Each number is 128 + 32 x the weight over its row's rms, rounded and kept within 0 to 255. Layers, rows and columns count from 0. The size above them is the row's rms in percent of the matrix's.

# layer 10 attention output (transposed), 512x256, rms 0.465, rows 499-511, columns 0-31
size [ 88  82  89  90  96  87  87  95 100 101  98  85  86]
[[153 103 139 169 133 140  88 135 147 104 126 105 168 102 101  92 106 149 162  97 121 143  17 156 126  73 140 141 126 119 120 131]
 [161 137  72  79 155 170 127 139 105 162  98 148 130 126 154 143 108 161 136 158  86 179  90 110 126  91 165 114 114 148 148 202]
 [149  90 139 123 121 137  89 166 136 161  88 176  92 110 104 137 114 116 158 157  78 144  90  69 168 130 166  77  75 132 116 142]
 [161 159  63 121  85 136 131 162  87 121 147 139 140 126 125 115 115  79 181 134 174  65  82 147 109 131 111 158 126 138 151 116]
 [133 126 114 143 149 102 133  92 113 178 138 167 127  48 144 126 111 177 109 194 130 106 190 140  86 137 146  85 108 126 135 107]
 [121 129  77 132 168 134 103  83 104 137 112 129 115 107 112 121  98 125 144 133 110 165 190 160 117  75 129 163 111 192 126 181]
 [ 89  92 142 122 147 183 120 111 137  88 139 106  51  82 206 126 121 119 148 119 144 136 174 171  91 177 117 151 126  91 171 214]
 [129 159 114 121  79 185 161 113 154 101 146 118  90 121 113 151  93 180 186 204 145 131  96 138 146 117 142 157 131 173 123  95]
 [107 147 142 184 175 126 127 110 158 103 121 150 127 129 135 115 125 119 128 137 144 145 141 158  52 172  78 199 178 120 153 131]
 [180 137 142 104 123 125 162 114 133 112 131 119  64 187 124 128 149 114 207 177  87 177 153 133 176  81 137 108 118  91 108 132]
 [166 102  82 134 169 138 112 151 134 190 122 179 170 155 120 120 113 129 126 118 201  97 167 119 112 159 108 175  72 182 110 118]
 [ 94 177 160 168 142  76 141  98 159 121 120 227 143 126 192 112 131 143 119 138 126 100  81 121 126 139 143 173 118 179 134 154]
 [ 92 127 181 140 151  89 133 151  97 107 114 173 137 127 103  68 153  83 186  80  61 124 140 137 106 110 143  75 100 105 101 159]]
# layer 10 attention value, 512x256, rms 0.286, rows 500-511, columns 0-31
size [ 74  83  85  90  78  88  85 101 104 101  78  81]
[[183 133 146 120 154 125 176  75 132 102 138 130 112 115 126 190  91 159 163 135 178 110 133 114 112  58 140 117 112  69  79 123]
 [130 132 124 115  73 107 143 132 113 128 180 122 125 106 165  93 125  99 187 122 149 156 135 116 101  92 110 131 108 122 103 152]
 [144 141 148 126 125 113 156 145 161 204  69 112 121 159 112 140 110 116 119 111  94 128  86 138 131 181  56 183 160  37 109 157]
 [ 77 104 165 168 141 122 116  72 125  90  95  99 142 163 148 151 125 156 171  49 121 182  84  89 133 165 146 130 115 104 167 189]
 [113 183 145  93  83 148 125 109 115  94 106 112 131 111 117 172 102 103  96 103  73  89  61 101 131 171  97 134 147  84 123 113]
 [ 79 122 132 128 125 128 130 115 132 185 135 162 159 145 122 177 126 185 175 112 156 109 115 112  91  87 159  80 106 170 159 120]
 [138  74 118 136 150  74 191 147 123 217  50 102 183  86  90 149 157 142 106 146  92  93  74  94 104 119 116 106 122 123 168 154]
 [148 135 104 201 124 152 108 148 128 140 123 135 113 149 110 150 136 129  91 160 105 149 143 152 142 106  99  97 141 120 155 149]
 [137 128 110 130 154 153 112 103 133 123  97  67 147 173 109 212 146 148 157 166 121 108  90  87  56 114 173 137 119 137 154 116]
 [172 107 135 102 130 100 111 134 148 100 145 117 148  88 164  90 122 153 111  94 170 176 124 101 174 191  54 125 172  87 112  71]
 [121 121 132  96 163 117 120  91 145 121 133 163  51 111 129 117 114 173 102  93 126 153 117 154  99 124 151 118 101 124  99 140]
 [134 135 116  98 122 133  91 138  87  99 132 107 138 150  84 138 166 118 170  90 149  70  96 112 111 142 134 138 177 140 108 133]]
# layer 10 MLP gate, 704x256, rms 0.232, rows 0-58, columns 0-31
size [105 103 102  85  99 106 107 103  96  82 107  96 114 100  91 120 103  96 101  99  89 108  96 109  98 116 105 103  94  90  99  79  97  97  84 114 100 108  94 120  79  92  95  95  96  92  99 102 112 102 103  99 108  68 108  80 107 106  82]
[[119  95 123 122 202 123 115 102 127 167 163 141  73 159 132  69 163 174 136 140 164 125 196 167 108 117 116 102 107 132 127  61]
 [137 120  90 121 102 168 113 131 136 108 118  78  89 110 149 181 125 146 157 105 120  44 103 162 129 126 133 126 133 148 211 145]
 [131 143 138 103 136  62 110 128 150 129 150  52 125 176 112 140 136 121  82  88 117  81 139 106 125  99 133 188  88 119 118 147]
 [ 63 155 163 169 192 150  18 111 209 175  80  82 125 158 106 115 147 166  98 132 103 170 144 128 121 149 175 158 161  97 131 117]
 [124 129 157 152 104  39 144 149  83 129 108  82 133 171 143 130 115 180 105 132 128  95 104  97 141 119 123  41 129 128 102 112]
 [107 160  91  95 180  93 192 151 132 123 116  29 152 180 123 175 126 169 140 138  75 107 118 119 106 103 175 170 132 147 128 107]
 [101  72 158 127 100 152 101 129 132 119 181 112 159 105 164  58  86 123 134 116 202 158  20 160 115  74 105 140 145  96 100 136]
 [ 85 121 117 176 121 122 124 120 154 141 124 118 116 186  95 119 164 132 131 117 131  80 130 117 139 161 199 132 110 180 123 148]
 [154 105 108 145 112 113 117 117 165 116 130 104  83 117 147 125 119 174 116 121 103 102  99 113 168 166 157 190 164 169 149  58]
 [181  57 141  98 122 173 142 112 173  86  82 135 102  82 136 120 126 132  93  67 120 150 118 141 158 147 143 157 129 139  92  96]
 [138 114  84 133 108  97  91 143 152  36 137  96 115 124 138 131 107 175 112  99 119 114 175 130 137  93 127  93 179 114 153 137]
 [120 125 143  84  97 112 190 110 122  77 151 177 136  83 130 131 115 208  96 111 153 122 138 105  72 163 178 117  64 136 123 117]
 [133 137 124 110  80 108  84 154 162 117 178  53 162 169  94 152 109  88 129  78 149 155 160 155  85 171 143 125 150 150  43 111]
 [170 129  88 116  82 151 128 169  67 104 147  92 148  94 179 165  66 140 104 175 159 220 115 190 140 133 112 150 150 149 128  64]
 [130 192  82 111  88 188 143 129  97 127 110  92 199 143  81 136  97 125 172 164  88 144 147 168 121 125 147 118 105 153 157 123]
 [167  82  48  48 110 143  83 165  60 140 180 163 115 165 185 132 129 127 129 123 132 110 169 105  66 106  85 111 159  99  48 149]
 [ 97 109 102  98 167 128 126 164 171  84  63 107  98  68 117 150 172 134 139 162 102 172 155  85 123 128 112 111 144 113 126 140]
 [146 196 135 108  98  97 118 159 155 133 102 135 120 108  94 128 181 192 155 169 171  70 171  65 122  93 136 124 169 179 110 169]
 [127 162 109 127 132 145  86 150 133 123 120 138  84  97 113 108 131 124 103 128 119 140 109 151  38 131 142 160 132  97 142 148]
 [149 173  74 162 144 167  43 114 179 127 187  34 129 149 159 128 190  88 200 130  98 157  95  98 111 148 151  67  95 110 154 124]
 [119 159  99 130 143  99 109  93 141 163 151  67  66 131 174 162 118 114  91 107  49  91 161  98  91 119 193 139 107 153  66 206]
 [ 92  92  81 163 139  78 112 170 178 110  64 147 160  78 185 131 153 156 108 202 182  94  92  81 116  95 156 152 145  93  91 144]
 [129  99 150 150 133 123 103 153 115 194 161 128  61 115 108 112 208 132 144 128 161  88 130  99 118 163 103 128 141  85 140  52]
 [135 169 131  87 117 157 101 136 118 144 100  56 209 171 222 116 127 139 127 152 155 152  72 121 109  80 151 141 109  48 175 133]
 [134 124 135 150 135 133  71 156 148 121 132 114 166 162 126 108 152 176 132 172 163 157 125 103 135 142 174 115 142 181 103 143]
 [127 162 114 141 129  87 143 178 155 131 162 141 134 150  80 155  97  98  81 139 100  79 130  90  88 162  75 131 194 110 114 163]
 [115 107 146 112 134  78 115 144  79 130 143 113 119 116  75 173 126 140 118 157  86 166 176 123 138 106  72 135  83  87 148 149]
 [138 131 114 169  72 108 135 162 187 155 120 129 124 134 129 159 164 154 113 170 156 129 172 199  67 184 165 111 115 204 153 151]
 [153 168 167 129 148 104 115 113 122 138 171  97 134 118 131  94 148 211  83 104 132 159  97  97  97 142 165 164 148 197 104 124]
 [121 210  74 143 158 144 122 242 174 160  83 134 112  99  86  90 132 106 114 145 119  85  84 110  95 137 139  82 189 147 105 123]
 [ 83 154 135 115 117  72 107 106 191 114  62 147 164 139 131 209 172 133  93  84 108 183 159  85  88 162 153 190 170 136 203 122]
 [163 121 125 103 148 119 150  86 150 155  86 157 128 104 103 165  97 140 144 183 134 147 176 100 129  84 126 177  84 168 130  87]
 [113  91 109  48 135 125 137 132 124  68  87 114 130 131  74 175 162 102 118  94 121 169 149 142 123 168 121  92 157 148 163 201]
 [112 130 107 103 141 110 175 114 134 165 148 112 170 164  59 125 180 171  83 112  90  99 133  92 113 166 138 125 121 128 193 123]
 [ 89 121 129 131  99 123 148 147 101 137 117 110 123 105 152 107 122 150 163 121 125 120 112 125 116 163 120  96 184 104  92 162]
 [133 177 145  99 104 121 106 197 154 144 122 104 100 150  55  96 161 189 139 122 120 162 130  78  97 150 152 105 135 103 118 130]
 [174 101  99  96 148 122  73 136 116 114 178 128 128 164 166 211 139 189 116 138 141 133 100 111 133 117  80  86 160  97 139 123]
 [132 176 131 108 115  80 139 181 184  90 131 153 191 128  95  90 171 134 120  64 127 128 139 119 137 132 136 114 150 169 104 121]
 [151 142 133 142 136  83 101 163  89 169 182 153  89  87 150 137 108 119 183 131 128 142 100  91 145 178 154  82 118 187 149 144]
 [130  72 156 172  49 117  70 159 186 157 197 111 167 116  81 133 108 123 143 124  87 143 176 156  86 146 141  79 177 129  80 171]
 [141  72 117 190  65 115 142 141 147 143  98 160  78 153 134 158 145 116 137 143 110 179 144 115  94  83 147 117 164 154 111 151]
 [125 144 105 112  64  85 101 113 208 173  95 155 125 104 172 150 104 142 137 148  97 128 127 123 111 106 118 108  78 110 149 111]
 [150 108  61 160 130 143 205 155 149 107 174  88 106  90 140 115 165 149 145  55  81  15 118 143  56 130 125  95 133 144 137 131]
 [106 204 132 123 113 174 138 126 138 129 160 108  99  53 138 157 134 123 117 110 133 165 145  75  51 125 102 106 133 168  76  87]
 [140 161 162  89 124  73 164 113 145  83 123 129 120 115 111 171 176 106 119 132 176 188  96 163 172 171 136 157 132 127 140 109]
 [121 135 145 151  96 123 120 135 113 140 146 122 141 118 128 142 176  67 145 139 145 173  88 112 116  87 226 130  81  96 150 150]
 [159  77 156 112  72  89  96 164  99 127 185 115 188 178 115 101 152 165 118 190 132 125 169 156 109 114 173  73 116 101 119 145]
 [134 122  96  84 112 189 103 171 106 125 138 117 150  87 121 239 116  86 123 139  90 150 154 126  83 154 154 154  60 218 116  72]
 [ 93 113 171 108 115 126 149 122 152  90 147 108  82 210 114 140 135 103 126 101 128 117 142 125  56 142  97 188 113 160 138 124]
 [140 112 103 105 128 104 182 151 140 124   0 101 141 171 102 197 123 181 111 151 113 126 170 123  94 124 154 131  89 169 125 146]
 [163 128  66  92 152 147  92 132 198 118 110  85 173 212 108 154 133 112 121 140 130 104 115 146  76 157 182 161 167 122 107  74]
 [154 130 100  75  81 122  88 139 135 162  66 122 144 143 137 170 141 135 163  86 144  69 102  86 150 119 105 133 148 145 161 142]
 [122 142   0 114 142 104 135 133 153 129 105 118  92 119 125 146 170 131  53 120 160 124 178 109 149  74 175 171 134  82  65 135]
 [154 168 177 111 171 127 129 126 134 115 148 101 131 141  39 123 134  96 109 131 136  98 140 149 132  74  89 120 152 129 131  98]
 [137 135 128 113 102  87 142 133 103 135 157 122 114 175  76 105  84  99 194 118 104 105 115 116  64 153  98 118 160 106 167 197]
 [ 80 146 169 210  90 147 159 116 161  94 108  86 125 143 154 135 152 122 141 156  88 149  97 150 140 121 106 112 123  78 156 182]
 [154 121  71  79 107  92 135 172 121 129 187 146 144 116 137  92  65 132 117 169 140 100 164 142 150 187 113 113  91 153 118  88]
 [144 142  84  96 159 104 112 129 101  83  82 117 174  87 117 111  76  93 102 103 101  61 156  92 126 201 109 117 101 173 123 112]
 [111 164 138 128 113  51 104 158 184 128 110 156  84 144 112  86  83 121 170 112 179 163 136  89 166 114 133 155 130 136 111 119]]
# layer 10 MLP up, 704x256, rms 0.25, rows 0-57, columns 0-31
size [ 97 100  99  85 101 101  98 100  99  86 112  99 124 105  92 127 103  91 105 109  91 119  94  96 110 105 107 103  94  98  98  84  94  98  94 102  97 115  94 131  80  93  97  98  98  92 104 103 108  98 103  95 103  75 112  90 109 106]
[[ 91 145 201 162 114 144 101 158  90  97 144  84  85 117 174 203  62 185 138  74 143 118  45 173 127  82 121 135 178 165 144 118]
 [138 105 139 138 136 108 152 113  83 187 109 117 204 210 194 117  92 191 127 101 119 104 113 144 101  97 154 115 178 117 133 113]
 [107 169 180 167 146 156 127 182 145  74 186 136 177 103 148  89 148 109 142 104 152 170 175  87 127 133 164 168 139 106 178 134]
 [104 137 141 130 134 143  96 150 206 105  98 110 138 138 139 127 114 103 162 103 107 155 154 176 115 110 142 132 117 197 132 146]
 [104 193 126  66 131 184 124  60 192 119 127 104 132 172 151 145 163  94  98 148 147  77 141 152 105 115  65 152 186 121 106 118]
 [122 120 170 141 112 172 147 194 128  91 179  60 153 101 179  93 121 109 109 138 121  96 118 145 182 195 108 112 153 134 160 125]
 [ 83 104  78 149 171 157 131 113 105 143 115 169 119 101 104 173 115 133  66 157 163  74 123 143 160 112 183  96  55 111 144 108]
 [123 132 136 170 152 146 110 166 108  92 174  86  56  93 108 154 155 129  99 149 136 106 105 196 117 144 148 157 116 146  89 157]
 [168 123 169 147 121 147  68 105 136 128 123 173 121 118 169  94 184 123 112 118  67 165  82 121 113 124 145 112 147 129 120 161]
 [ 98 131 145 133 150 110 100  93 180  91 126 181 156  95  93 137 103 126 152 140 151  63 137 108  93 115 122 103  96 118 134 104]
 [ 91 109 126 160 141 144 171 104 142 117 103 100 138 147 171 168 125  79 113 183 203 130  63 131 130 116 138  99 185 110 142 145]
 [ 86 171  86 118 126 113 169 109 137 135 108 161 120 143 105 130 109 186 130 129 122 130 137 146 119 157 110 180 127 129  91 123]
 [151 154 125 178  83 126  89 102  82 146 113 143 131 123 160 139  99  92 140 116 145  75 134 110 128 123  68 156 133 140  94 137]
 [152 159 139 187 141 139 116 185 119 137 145 153 130 135 133 112 189 118 107 117 144 136 118 171 108 106  75 104 104 135  96 105]
 [160  90 138 134 122 141 124 211  94 133 154 142  64  89 172  97 144 106 126 179 119 101 137 151  66 137  75 174 123  89 160 170]
 [126 111 122 210 159 154 164 115  87 118 135 118 159 114 102  72 142 173 103 146 144 144 106  85 156 189 115 143 129 201 164  78]
 [149 100 141  85 119 123 175  81 162 175 120  99 218 110 108 118 103  83 164 193 165 143 126  67  90 164 130 103  39 130 113 159]
 [ 92 181 124  82 162 130 125  70 158  76 108 127 165 150 116 141 115  97  61 166 146 103 140 139 156 142  86  94 174 144 115 106]
 [123 124 167 124 146 180 188 178 138 211 107  96 170 172 105 129  67 101 129 150 133  85 117 143  96 172 104 120 124 152  62 126]
 [123 147 190 115  95 152 175 152 151 126  63  75 103 136 166 134 147 111 116 139  94 111  69  95 156 127 163 130 137 132 103 153]
 [118 119 148 119 143 108  88 153  83 109 146 103 145 110  67 202 103 164 154 124 108  81 133 141 106  47 151  46 162 122  76 132]
 [175 157 149 192  97  87 133 132 126 145 161 182 124 129 108 146  73 152  65 113  97 139 125 114 119 150 118 135 171 151 138  76]
 [183 105 191 192 125 103  76 139 106 171 139 110 116  87 205 106 162 148 146 190 178 151 121 132  95 151 130 106 112 147 185 119]
 [122 110 170 181 122 131 133 109 130  40 185 105 119 132 112  86 137 153 118 127 112 169 167 135 165 193 134 123 184 130 194 128]
 [137 113 110  98 109  91 131  96 148 120 172 155 130 113 203 203 102  99 172  99 176  49  96 105 125 111 104 103 134 175 120 150]
 [165  65  87 110  96 123 135 159 148 166 130 115  91 105  92 104 173  98 102 166 178 132 133 125 155 166 116 124 155 139 125 207]
 [ 81  87 140 174  95 142 173 122 148 106  88  84 146 116 109  83 161 135 119 123 144  58  90 111 112 105 115 131 171  68 142 127]
 [188  98 125 140 111 153 111  98 192 125 112 111 166 145 111 108  82 117  78 156 153 152 149  83  83 169 160 177 121 104 111 105]
 [166 145  89 130 128 144 143 133 154 126 116 131 144 186 114 147  65 111 107 105  93 110 119 180 151 121 132 128 136 157 128 156]
 [ 94  89 126  62 106 136  75  65 158 136  95 130  98 102 134  62  81 161 113 149  32 114 114 167 121 156 118  90  92 156  79 162]
 [134 113 194 129 131 159 160 208 140  90 124 161 167 117  63 127 102  85  86 145 144 134  96 152 122 134 103  66  84 172 191 108]
 [135  39 167  72 164 150 189 167 131 105  74  73 104 122 121 145 129 116 130  73 155 119 121 136 110 148  88 111 112 168 117 151]
 [141  74 144 111 188 158 122 145 110 179 154 137 149 179  45 111 175 162  73 102 116  89 180 118 129 152  96 115 110 157 139 158]
 [143 128 104  98 137 135 160 180 147 102  73 143 107  90 184 126 100 144 127 128 106 122 155 150 161 102 155  98 133 144 103 124]
 [101  73 139 194 124  96 159 113 126 117  57 110 149  68 108 165 141 110 173 105 166 105 123 142 151 144  44 103 158 175 128 136]
 [ 95 137 106 133 109 160  83 146 168 100 114 123 165 145 115 106  85 180  85 102 126 130 168 169 144 126  92 101 141 118 150 178]
 [120 171 110 149 152 125 134 198  64 138 110 107  90  89 125 153 188 125 176 151 188 134 105 167 142 129 111 143 120 120  84 165]
 [ 60 161 108 113 129 106  80 128 110  81 119 126 125 154 202 125 123  77 112 101 117 173 121 159 124 125 178  89 113 100 127 198]
 [ 90  90 120 107  86 164 146  95 147 160 142 128 179 188 118  62 155 152 111 133  95  91 152 153 141 137 123 143 138 142 101  99]
 [111 147  81 142  85  89 157 114 193 145 114 139 121 160 143  90 127 176 149 110 162 104 171 117 129  88 113  80  60  93 152 117]
 [184 157 110 110 114 133 139 171 170  95 184 121 127 124 148  98 139 163 127 146 113  49 127 126  55  77  65  90  97 152 165 152]
 [120 139 126 176 161 162  79  86  71 141  99 145 106 161 126 179 165 116 247 122 168 113 111  97 136  57 102 169 133 144 135 170]
 [107  85  61 178 178 105 125 106 140 140 140 129 111 140 121  90 174 215 145 137 125 118 154 114 106 125  87 111  90 155 140 147]
 [200 100 121 138 129 110 126 153 107 176 176 148 187 112  71 140 134 153  86 142 122 142 174 148 147 113 180  91  83 116 144  73]
 [168  52 126 116 110 159  98  86 181 115 155  86 150 130 143  97 157  77 146 138 115 148 101 115 100 158 126 170 143 142  80 152]
 [120 125 167 133 161 131 151 111 168 141 143 107  97  85  96 133 158 146 117 199 146  61 181 113  99 171 147 127 136 209  87 116]
 [118 176 142 144  98  95 201 113  63 136 111  77 155 137 121 148  89  80 141  70 120 129 119 138 243 152  86 132 142  76 144 161]
 [146 117 156  79  93 145 114  87 161 126 126 169 204 138 108  81 166 171 108 134 138 167 136  37 160 105 132 184 124 141 118  96]
 [130 105 134 170 192 169 105 186 115 127  93 146 127  91 120 145  94 110  99 161 126 153 159 163 169 131 138 132 129 160  98  85]
 [110 116 128 122 106  91 115 140 100 131 129 114 135 115 142 128 175 126 105 140  46  32 166 162 121 172  73 138 200 116 160 102]
 [139 115 100 118 113 206 116 111 123 111 108  94  99 206 107 102 116 168 142 192 155 143 198  85  86 145 172 163 101 148 106 126]
 [111 154 144 150 162  95 144 175 145 143  90 106 129  93 164  87 181  83 175 109  76 142 116 149 121 136 124 193 113 185 111 180]
 [146 147  98 151 129  83 200 153 130 146 189 132 124 121 136  63 117 163 114  82 201 149  86 109 124 133 115 107  70 146 124 147]
 [134 110 143 144 153 104 144 152  95 105 135 102 157 120 101 171 134  96 160 109  69 174 130  94  97  93 186 132  90 129 120 198]
 [113 143 131 103 117 109  93 153  78 139 154  77 162 162 133  97  91 127 142 123 125 120  87 159  89 168 113 178  87 116 166 165]
 [106  52 121 143 140 152 116 116 123 121 125 170  71 112 109 101 121 175 148 146 154 121 130 122 120 161 111 135 106  91 171 167]
 [136 131 154 115  80 164 185  67  94 149 145 110 176 159 180  67 154  96  96 187 119 136 182 132 106 136  77 146  99 204 187 113]
 [109 157 105 119 104 116  91 148 131 115  85  96 196 104 114 135 157 144 202 124 151  87 136 132 127 176  55 147 165 172 144  78]]
# layer 10 MLP down (transposed), 704x256, rms 0.0618, rows 0-57, columns 0-31
size [105 102 102  82  93 105 104 115  96  82 109  92 116  99  92 116 102 103 109 103  90 119  93 100  94 103 107 102  94  94 102  84  94  99  90 117  98 109  95 125  81  96  98  97  99  93  96 103 113 102 104 105 107  72 108  89 102 110]
[[130 220 104 108  85 169 118  94 166 114 174 195  95  89 108 134 149 102 122 109 194 127 139 123  83 142 138 150 122 190 121  93]
 [147 142 144 138 124 116  98 119  68 130 122 107 165 192  89 167 175 111 164 146 165 118  94 161 146 133 104 131 147  61 121  85]
 [154  98 146 168 101 113 149  93 100 163 142 134 137 115 100  85 120 121 155 158 113 132 145 132  67 152 198 129  96 148 208 163]
 [186 147 126 141 136 155 101  87 106 160 144 179 106 152 125 100 136  74 100 108 103 157 150 132 159 136 106 128 144 114 121 142]
 [164  49 131 131 157  93 160 121  60 121 185  73 124 126 156 148 115 108 132 202 194 112 102  80 164 117 184 174  95 140 139 149]
 [130  74 156 148 151  55 130 101 204 108 181 114 140  85 179 122 112 167 114  39 125 179 169 132 137 125 139 169 130  60 108 132]
 [ 96 145 153 115 165  71 176 186 141 115 147 160 104  92  32 111 127 130 104 140 104 151 184  51 121 115 144  94  54 138 164 173]
 [169 128 162 103  83 122 137 173  97 138 105  94 164 211  95 107  99 154 171 191 132 114 122 147 101 149 166 117 116  98 132  75]
 [137  97  80 164 135  80 133 122 121 139 101 121 143 110 137  86 116 115  90  77 149 144 170 161  83 153 112  89 197 127 127 143]
 [164  98 114 156 118 195 154 120 128 150 152 136  65  75 127 121 114 147 130  88 119  79 167 161  90 171 114 175  70 108 124 162]
 [129  69 161  81 176 122 192 112 111 141 141 157 105 148 141 106 128 104 158 120  82 129 121 112 155 111  97  96 152 123  75 113]
 [115 133 131 103 171 225 142 143 105 168 121 159 128 132 144 157 111 118 157 136 134 141  84 164 121 108 135 158 128  78 102 106]
 [128  87 141 124 167 111 171  61 132 161 142 150 153 158 166 107 142 137 116 135  78 122 106 149 137 110 145 239 189 121  86 146]
 [142 130 168  97  88 127 113 154 145 109 188 146 111 153 171 120 172 119 192 145 127 138 153 114 141 111 131 104 135 148  95 103]
 [ 78 110 141 116 146 143 127  77 174 123  99 119 105 122  77  59 117 143 141 121 140 129 109 147 136 148 147  84  92 108 131 102]
 [134 133  75  82 181 146 115 118 185 111 141 128 119  86 135 192  87 124 142 128 118 176 126 160 167 152 127 158 179 113 126 110]
 [ 93 146 146  70 129  83 131  90 177  98  77  92  78  89 101 107 145 117  98 152 105 114  89 156 117 132 161  83 154 163 140 136]
 [119 144 153 190 125 129 141 111 105 149 163 144 110 139 126 151 148  86 152 149 184  91 109  86 152 158 143 151  99 133 113 116]
 [160 124 130 159 128 135 162 151 138 175 158 107 107 101  95 194  57 112 131 151  98 126 132 110 126 158 115 121 130 138 111  67]
 [ 68 100 107 145  39 185  72  74  99 141 161 187 127  91  95 164 113 101 139  92 147 124 119  82 156 125 145 175 187  64 125 119]
 [121 146 132  85 191 203 101 146 128 113  58 207 143 133 131 168 138 159 127 135 206  72 139 178 191 151  99 128 109 123 124  85]
 [122 108 189 110 175 119  69 129 171 166 113 103 129 136 103 103  97 137 105 171 100 117 146 114 131  79 160 255 108 152 133 131]
 [ 75 130 108 119  63 176 161 101 161  99 133 127 153 148 172 135 114  94  84 134 161 143 121 173  99 101  74 161 108  68 132 141]
 [121 155  86 143 139 119 130  69 119  32 140 218  89  33 122  87 125 130 143 107 157  89 155  84 153 147 161 205 141 107 111 169]
 [120 147 120 166 139 144  83 100  44 184  97 117 126 119 124 142 112 151 128 168  80 142 128 139 124  49 116  85 120 125 131 140]
 [141 119 141 125 116  59 118 159 195 134 173 170 148 141 170  62 148 139 107 120 168 155 161 131 132 146 154 147 186  92 141 117]
 [ 80 146  85 124 116 124 144 143 136  84 145 102  79 145 107  94 143 101 145 134 162 102  95 105 111 166  99 168 118 128  92 121]
 [131 143 128 121  94 142 112 133 103 120  79 151 103 126 132 177 147 161 102 137  88 160 144 166 179  96  91 160 145 155 136 159]
 [116 118 163 162  67  81 173 116 131 167 137 162 162 159 104  60 112 112 142 110 119 163 145 129 130 103 124 125 161 112 108 130]
 [135 157  79 151 148 138 107  97 100 127 143  53 168  53 192 148 126 127 200 163 129 110  90 137 148 125 125 127 147 179  68 132]
 [113 203 118 163 121 104 145  62 104  83 158 142 208 114 152 251  62 142 151 130  82 126 124 169 110 141  76  86 114 111 116 105]
 [117 119  59 120 159 159 129 117 105 171 108  91  79 144 129 189 153 138 128 157  84 119 167 143 108 161  54 110 107 110 142  90]
 [122 143  86 155  79 104 145 134 134 106 169 103 105 149 156 136 163 148 168  59 125 110 164 164 152  81 101 115 121  91  94 132]
 [118 151 158  76 110 148 127 109 124 105 126 111 120  68  86 135  88 145 135 137  73 187 114 197 143 136 150 111 144 115 143 132]
 [117 125 110 160 128 153 164 192 152 150 111 101 126  83 146 106 112 106 149 117 102 121 100 148 128 109 154 106 130  78  82 128]
 [ 90 148 116 111 114 138 149 160 165 119 104 100  79 146 137 146 169 113 120 190 146  91 134 126 154 145 106 135 148 135  70  30]
 [142 123 134  70 173  66  96 134  86 155 104 127 173 109 155  60  93 116 106 142 144 126 125 148 140 140 165 190 197 149 128  76]
 [123 102  84 118 107 183 164 179 106 135 168 105 194 163 115 158 139 145  96 114 124 156 107 104  54 186 101  66 108 122 112 129]
 [111 100 110 144 102 138 157 140 146 137 102 114 173 142 122 145 158 186  68  97 124 142 153 169  76 118  98 181 154  95  87 164]
 [125 143 114 170 141 228 141 136 107 128  58 112 157 118  77 117 100 142 102 111 107 120 182 138 115  71 166 148 129 142 159 146]
 [ 94  70  99  86 208 134 117 100 157 130 186 176 139 115 166 110 152 153 133  56 107 140 142 119 153 171 131  73 136 104 134  70]
 [166 107  38 107 129  96  99  88 170 116 152 129  90 180 134  76 197 136 154 169  48 115 151 124 157 124 191  80 129 111 169  94]
 [102 174 224 116  93 161 129 147 102 118 155 174 133 186  92 189  79 156  98 126 157 108  97 201 100 135  92  98 183 106 126 130]
 [128  45 137  99 175  99 106 109 162  85 133 164 104 124 170  72  78  92  66 124 182 201 174 156 110 121 159 154 131 103  94  94]
 [137 125  61 121 140 149 110 109  96 178 161  95 146 104 117 169 131 130 148  99 153 138 138 144 129 132  72 166 108 148 146 112]
 [ 99 161 123  82 134 102 145  95 187 116 134 132 134 138 134 142 162 161 113  88 119 117 105 136 128 139 199  80 125 139  85  83]
 [134  86 123  70 132 101  71 122 185 173 133 138 124 159 141 115  95 103  77  86 124 170 101 145 129 161 171 129 112 205  34 116]
 [107 171 101  83 184 123 144 123 166 160 178  83 135 150 103 127 149  49 140 134 118  89 124 106 111 172 152 107 180 111 124 145]
 [150 171 183 186 111  85 150 136 102 193 133 108 106  67 100 116 112 169 149 124 159 125 165 169 120 113 164 120 164 105 110 177]
 [104 102  83  89 162 142 130 162 164 127 193 156 140 140  95 123 163  80 159 125 212 125 129 185 127 140 137 137 105 164 142  63]
 [134 169 134  75 111 145 118 141 116 113 158 175  96 106 148 164 107 132 137 144 211 110 127 107 175 120  80  91 104 142 120  73]
 [137  49 112 132 130 176  97  88  84 135 159 131 126 125  89 136 143 165 111 175 142 128 140  80 148  94 147 154 122 122 126  60]
 [162 142 144 167  93 168 144  69  83  85 147  83 126  88 148 151 110 126 106 113 104 179 147 127  82 203 154  59 126 118 126 158]
 [119  87 153 139 139 148 140  85 119 127 175 112 134 150 121  65 116 146  64 101 190 134 134 154  96  95 134 168 125 118  55 120]
 [131 158 119 190 144 125 114 132  70 163 136  92 100 141 147 105  87 160 170 124  85 129  80 124  99 110 154  86 131 137 150 104]
 [172 149 130 187 157 181 170 160 132 106  97 171 138  70  94 136 101 145 158 160  87 138 119 124 136  75  78 183 102 187 162 146]
 [ 97  82 140 154  91 149 116 135 169 149 157 149 181  58 156 108 150  99 150 179 151 122 161 109 183 193  82 142 103 141 119 192]
 [147 110 163 116  74 137 129 158 151  95  80 179 192 151 158 159  99  55 157 139 156 159  89 151 141 173  37 131 121 130 110 158]]